Each number is 500 + 40 x the weight over its row's rms, rounded and kept within 0 to 999. Layers, rows and columns count from 0. Numbers have three digits each. The size before them is the row's rms in percent of the matrix's.

# layer 2 attention query, 576x576, rms 0.0412, rows 454-479, columns 512-575
141:483504495488488514526525494559567523502462446526481573491460579432480504529448549508548499527542477536543486513563530526480511485504441546487549489522505540577509464510478469483448512543541562
105:489466443527524483516494481482553459574514535513495553504458507448466457486466503511486431449481517477526474529482522445485440483557432548519526469509488507490472477524517468475519508427496515
093:469497470499468470426477492467534528508513463512471455562505454520512546496537488424535470547477531474528544548486506532473512468529525484486487438414583488516551499469447543456522432510513481
091:458492538557460507413523515521634446517544484575512481487484498453518507451466547477512438524550561442507412497495547482500450527578503537512528451509479496491498486515536555458507537495558508
096:506453475478468509537533481479553508528441464515464548432489488468514490474542517445496486492459413434579454521551484480497469513495455492462510500549465507520519484510479522450549558467552528
103:499492499451528460590438433480574550545483504524463533531514475473477543436487495465456425555431427497535533434494544518509440485466488510475573503518530514534508455463508478501500514444532586
102:451458515514434529538552489515536527530528525571486502507462456561440410541541490470478471523457449510546481469486587537484478467442455470557457533535480522511469493492480598485474494478487489
098:535545478525525519514523509566574479502525534452505627528514506459536460528410547525603572471431458534533531463530519505438438531502481522523543404504474545477491490511480534473477490482551559
096:511500479499433469504432462495530413522549477465523509471546461543513398527451504502589512532473523427542476503489538522496454521546499524498410456558464493546503477508533513481465538476536479
092:508536586380509458518531581584469554470494523508512492514478549470481504514518503534533530423554470489459503544512464549507532477553564434541519555483566545472550475557483483497615529598419494
109:507507540526500490482490437455491493494456515462548433541478457571494558454534495447451526523508548491514487483541473509475573486447419487503441540452498496540443546383501502518496510475557473
084:545579479507504540447453539491576461527517484508478465551480545421583513586460473450506511528515462523483569471491466498489480524439497505493585513465502509493470522456479496508501530539474530
095:556541497457418464479523534520461498524568511465407487458533493540493483514551514457541483531478560488533425519491509479477497492524561427495467551462495557511521531496520539505488508521488481
083:489534520528511483496493486467486484433551523465572487494545471549517522444526443542580468511479449461465516486488546502562393439542480504509483520487471512497516484515504489520554518536471440
096:474493477520529543523557572514464470538537528479525474555448540477443540515474545499523502480457575559491545512483576525473556466525475534495477526493543506480434488469437518505504502512499450
112:475455451494572512477459473499591526506442512565487506442455554449515489499456529479442439492488452552542465438450521405494456522508469575503545472468526480522519417567510498459444458492472521
093:433425433497453410593509516519445525469526523399518596500519485551467445488503511525515471523453447500524519508532541470508404501455507466430473441524523521543519524552436491489517547561511466
092:511601477476501566561474471493437501534560453574472472522544516543538551595490434479470482552544535499435494556455557477457536428447513462540453495490523511486433462486488499474511379544496510
109:498502515505499558497445503556557491498499493460492499497468549435567454574415452529480471503564456523507578509466520524394489462467480547535543514436575519549454470494568472516527394533521537
167:502444435521563507525519413495527488514449492496450483501482545463545519492450514484547464501541488582496508484540507513536471491467433474509615492455486488504505425496522481544446489512503567
107:482476515441477469452504489562492552442506466506491558419429471453506545562535490459491414491511518511509511570501556564436544488553530470494510539445561512562490492519547470500552520538568434
154:504532555490450438470442567506489483504586505532559536480554438537476518480569497522510472501468532421498482478468531505510479510546571541510422523580506533486501523524469513503504551516515415
095:555543564440467504501480539511492502467488460527552507440524526481481458587538488502498483529544496425491486496457452473429523578507578545432551514538443538524492488494536465522525543480472500
095:462471557486488423561484476570543412529546488501549578602497531448539471480487526441498490539449578470530475429597469487496492510508486529470538528516483516583534425501484435457514507527506531
104:447520502470482432507489486574491580521443490471486516425499484491528455463448442495472462477452459464514506447478506470426418475437557447488499544454511531586551486478546421473519566476516508
099:440487461514435489501490448458461452496519483481521489547465494512539481426415544503527472554420533525474512527499511480538502402549470507516488447504486515471485377518508582474555458508524537
# layer 2 attention key, 576x576, rms 0.039, rows 454-479, columns 512-575
090:586471507474513474430511552583464540517549512509412491539433511470503557521510516510461516513491473530501485461518477480482540452499542575499566468498523500452556528524505516519524537497435502
085:525522509462537502455580517538463539510519515527455458505507501473509491518450454530479461534491492625476483569573500535514511477566530494554524531446499537526536495524499519518419532532516507
085:498455551455548506519550515458439437431522525478470510460542477492470514495545523487504418486444485496477467462460482489514490505472432474511609513439485518459516505509435502517464537500476507
083:526484546525474518445441531507474475541498461518522508504458505536467590505471498523492511504550528513532448502537520568509518477496473607550626489479498498453512556496505503499467529441556525
092:552525523551587597467523454534493486575507480489405517498481479492522551519522475504447471516476539491501553520538516453464554500514423483498500510437489533517499471410481520497450501470556528
087:488478500478562457565507528481450538473516540489515495441508543537546460549521504533457505472506549484525465475457477433518545515544503440500482566474429511451534517530505477506456514521466550
089:539493534530534544487564456479444439522430434564524535543586456530546487527512469508486508519490523480532455505516537563474478531536570432516470530473445485485480525587518542552416530543571525
090:551488492503438474456543459527521502505460516500555498543568462519465486490494521471432485462607540539449448496527400530513581454498542541536438509611528505483540416519594537547518464522482418
092:546510451526474485462497473543458561485496447554530487574562438439515543448468457441545491511510525445560478515572498533468499412481529536523510549470576492417539480510544512464545479492445470
090:461482479526480537496486586527501490484522525473460569513445527560466523551552534508496457570520480572489511465529538592519527540556493497498522468573517510485510545537435500452533497507482491
089:468473486514518400485496458515497495535482486541521499510541438474446465363457505529556590504551504484485554520450525442503499561436528484422516445451424422433516501533520492591456528466504508
102:471482489522470427554553531525483487514521504567588539479533548514499466515487530541455466473550545450490445529488448503491481484481551560474522537616490451402438467591490440481543481511433464
080:467511498557516474486555549457426462487471410480506561559569477485490524489515489562557597558492487474539460519533468579564475532504547487512531485423518452481501598465461557509422545512525485
082:525574506529555481498495504482485471508546457467456489550452530487545538525441418501488589440471483459507460535562474538491524493495488548518479467448466497537414496445502438516520513586506522
091:502501557533383418535519533512488502535561507524459455539465487502424582452510472515608550528550470558442483470495502552514449468581550527455468480499503446494530510538598512608488440471487513
085:575486521530523425493572503565535572522484482479461524538557544508519479527447501472476520505500466491486487500577536500546504490457536536570511428554474463516547487478520482522470546543437523
093:557475511492518496548474422565558526527557484480476481524486515430495572582488465534487474507512503434497501539461549489504503465636466524463451537512471506480464415547567544507455507600505572
089:447512484462546472466515541521526486449534476470469519481481490459498557535499526454443560463483466503551527494473545456531498485437571509497524494536473473439528574534413483545505491540428496
094:477456431444493466437517521615479548423485495446503551518505504457503452545513548509472497519503504535445498474496467460593536447429566499519502503544466477498555492603531481539525548465433477
093:541479479524481547474518517501500540505444527518474505393504572528494512531520520522443486428514453522521550488502485411506441533441508569483503504578529487474576492549507528451468493435433503
098:436485449536511548433516522510467496540554492470466501498458448495486521485498431521440486526532604553545503486529564596503549485452552493594486499498468536494514575568487551517503468433386453
074:457515471544493409537432522448466488491533537521559568513524437513430509416498481537506496523497506526481500567523572475535430552505532490483588457449486494505522583555443544565493505485530476
088:545524461499541526481529496539489570456472489514501545562497471434486512487454475481422499493527532532466494487527487489546540426508488550511524500541568495529513499439471487489554509471517504
093:546487456570453504458455521539460495507501480519413444503505499523523538418527499539518506487510519524487524595454532522522584477470470512541531465569507484496550467462488535530508449519481519
093:517472511435519433490505512526484564461554440468481484460545537460499425505530576477498462464531480396538506533551463554555493507417480518471477546528522488458566420532510487534537535499494551
087:549483467536521566432472483488497505542459462480546561510521533546440539555526527477533522523572483460578520584563535472476514527524572531513505460568493458494589599496480579461482541431563478
# layer 2 attention value, 576x576, rms 0.0351, rows 384-407, columns 512-575
102:554479511488520436403475467492487517597551478532471557549385462543484534527535532492485477457539481485554470481519516515509410476509466500487463525541488536478496464522541491525559554471505508
092:486547443505528516515570501509449537522415452459555547549500498555511536556523459546533552492390478440563444562488486537475529531448482440441492534579463522488471517544562580446482543484536440
089:501444549477519535439509468501557519540531497468533493545491457514514543536525540469515528452482455466468494512499450465497502505503432478465579564548443480546436502474483498543450438567481491
095:459509516526519491526506508470585526511467489422564499492528502536498484504502426525573533569512411463580505469507429456476463515491462496542542509532480500520400583518516451454504512572468477
094:493507550460466479460486414557509520536525476560448502433461491447500542514502526534424487517521469528492492540537544514439543458513441510472453538618464518527558482465516547445471487452474494
102:453543542486522451458497511491483501445481498575522536406507510552502526514487508527522484430491501465498541509441388498533566475507475516479445521483456482399442468468502516520440511460486505
102:516493430482500490416505572463469556447539531533508587545513433491442492522547509503471510449429470464456513516472563477499491511481562463461484411456531523449452483440540422523548442499470479
105:549472480540475521407513490511551537585476500551428568443423502516489544547498538568495517442609486512477476524510457566497491492491380506570532564480517510562476534512494544490488456536512528
103:544503496485507554531451486505462528484514489496553515545535546525506541473503451475505521512434473464476553539455518474484469632553576449456552454447535526474485481496566491445553558595533516
101:533467524420546526544540505559423526540494477551483467524476472471536501465521492462440514496433570489523429467440484553480511472508499494470418541587502450515526538528528483552466490492441499
089:485508494511498460503439519517560519515517519567534577403476510414495511453458449555493439482526524488476602535492563482481450432501500544494431500590538540444596469565511523506517455399457537
099:568469477543475546488449559523484499480506515503544551450476507364441424468489497495463451485583532515473459510559456481521436513535535453562514473477519546471446484491495484483544512486447479
090:432449515483501510577482513491510569542494537504516495465490535480457581470532483515501529437494465569492518516467498435565462488516486469550487445519504518497503481507435527477493479457462548
091:546479478515462516509468408448500491482494536512494447536452554579418550504465537532511516479483506525459506471494446453531467508525430518520499500535484544538577433567547525473511519474455536
098:447511489490537498499482453504520511503517513552503541479421534487528539529475452556459466565486509462512514500451491478499561541542558506459501514533417525430512473505512546455464521432445548
088:576520498542507507463478508498503530502497492592465561490495500476450545552438491519577454490533520440512504504585574476518511520523465552521491504586475529536543408526508504483508536497490464
091:485475521474496496606464485462529535476473511427494467485427523521512475476485511490558509516439492556534546443556486429469498499456497442477450508537433511529513519541483520519484551450529465
090:493546531522500543426509486492506494512566515486500508490473531487496573508479504499589560533483472479473517498540496475459491470556470514529561519507456489511503504468512498519481521559572488
101:487471493509476470563492482500460471482492534475443551427517518553435488546461435488503491410525455489537576507503457508511476480452543559478473491510502478458554495601434530426542537473482520
102:482504470494505513523494483498544524458466469488508529534492525506503504465480419473517548515523546474531541560548505484471522579551539538505509566487510504497471515543508529498489476554477524
099:456519504453550460444454486572471559486510500435535591556458480508482470470478449466534538574497503498499468481491407460463515599455510491479496486462513531504455432459495519446606447570496428
097:580525496556510475526516475402505502504495542479471527597497567498553526516485475488473467567488492520521586489513597512582474500483522515552459514468529495422569453537467549499463527465546476
097:440476493472581462453409471505482445503510526552495541451512406474517531534519494494459494519512482521490539514448573546545529522442477589487612509424532517470506467450509502533483470455412527
098:481466492461503517422507463519562535563457488455508529545444492572460561523479536558487465554547482447500510477502541493447507512517489511460436513585540530540595451535573460450545476461483471
# layer 2 attention output (transposed), 576x576, rms 0.0331, rows 384-407, columns 512-575
105:504544473552579482549450520542485523563504445466472538509515536465483500427443512465548510490430564508536511498465500478500484518529510538467571431512457426522497520479535491495470464550364464
090:527476546549498493484517516492512458458487517495520528477478480521459489525472544454483459530499515508559504551505529494586491442566507479502431551559522576571492517473495513464480414479465532
087:480484498523572529500536475475493509498570548460543521497481500509520578520507457515477506518480516515475531500458483557517495464545515500492540472543545472477504508530480504558450463544482522
096:571485501513509526506441467446550593538558568462494499500479522560506510547454492515422483534457436487519420489538492499520421477567551500535483503537492555468539496466501457592480518516566518
092:529499468549505489457519451557517445451549475560514466444507480540508509479456477423565458497556493495513484541571487455391517484436566469489551533470462426513460511472460494495526504458485460
102:541533504459554526495464495521454565505535528485504443483515453466496540542499571489478526469530489466520508454494474511601539503586502538472459516503471521470500495493513517455538485522514499
109:512424467427550422506494466556526562502510500544503534507518480513467530441465557476495506392500443497557515483458464466468497514423492507575556437504472454547529481532546520472474492524521610
108:488507505479555568546454482558486419563517463431368458439453454466509466469437453403489524507507572477546500490505493538537441483454449544558492543462458504479483591475543506459508522488472464
104:517555525587494537481498492454577635522412563488495492468479535576515481438492543486467480496487465530509431468541524461487524548464455512481524499499448524559497431498452449545465491548592542
098:456527541482458501514466524478504507494527489480540495488527530487520527514549485493473555445502607455461533471538529409584498486593572484473491521531572562485457512517526487484416491550434534
080:491502419454495430505508503580438484522450437520499483458472551435454494502533577548579492530558510531516489564521455425416524572446507464470509409420490441456465512485472503444544507448497474
095:524454476407495440444472510584502542565474509538478458520454486492446487473496441476525521494526532491485454472504500483455508542415499445522523475462428481525505501524508507544492496511509520
081:496453446516559435508505517558484523514425458484528490481470483552534419521462485539483506512533409524494468485534488491509505574473470501507515500458490427361456548497470498520530571512563443
082:576534437526519443495507551524460455470450460473467489514477502534513465541511485549511503566556476504553510461498474409492523518420477487445561522426561417493488521459501468465514493458495466
099:523545593559524511487510555483517507466493522495440466509585488514508509527489513451524465517462404494512465513479438519534547463543539451521486480556453507538450474514498455516430481442476452
084:499466501585514485456499536527464485482470438468433546444533521549535438392473557545518477540470508525520458562499519547423485506426495488537431506486492442513487534441485516491527469513462480
088:450458478544581480429541540502558491499515384530544515556543524596584460560538475525477468549596501554437494477517532497535533531537508460361474512544538466437525454536453488490579467501492468
089:530553468563525524488474501474495493471491528433457494465545436544470433430550459519566548507417457482507515513468550507486489476445478475598513490516442480490502497456518487524446484512484534
097:484498525514461436471532502440481528552454465566530507588476510509470509516479591543474588540523467539466442462560474404497609538556506541443512505468447412439472421439498492478543494521547439
105:555534521472448530489497554496492513533537523470522498509453475508490455548537477456546465605544456541457494523509486490463523532530518462469525487412501526470526511500478487508501424487485501
086:542549506498545515491506506509537528509496570502594561477495494543509482458530480454583440399540458507475506513508537434595499475522521483470504513505454554565512555566511462453514443458466545
080:518430524515458474477510527532457541501482514467468518478544513534527446468533511548532539501503417512523491503486457534510492481420462554493503483510521441459505476435489508542468534461544536
101:479544450521496482579534438523503532488516509520482564517496570445570493558489565474508459470465560540488476545560463478485538510515535581512494495502472508514470575569486499586471567459549505
097:523469465528502519528504556497505436510535519515435546459437547495541386424485469475507485516505502507569426554520502431419452520433514485491504521484519465484445571509476455484541465479398458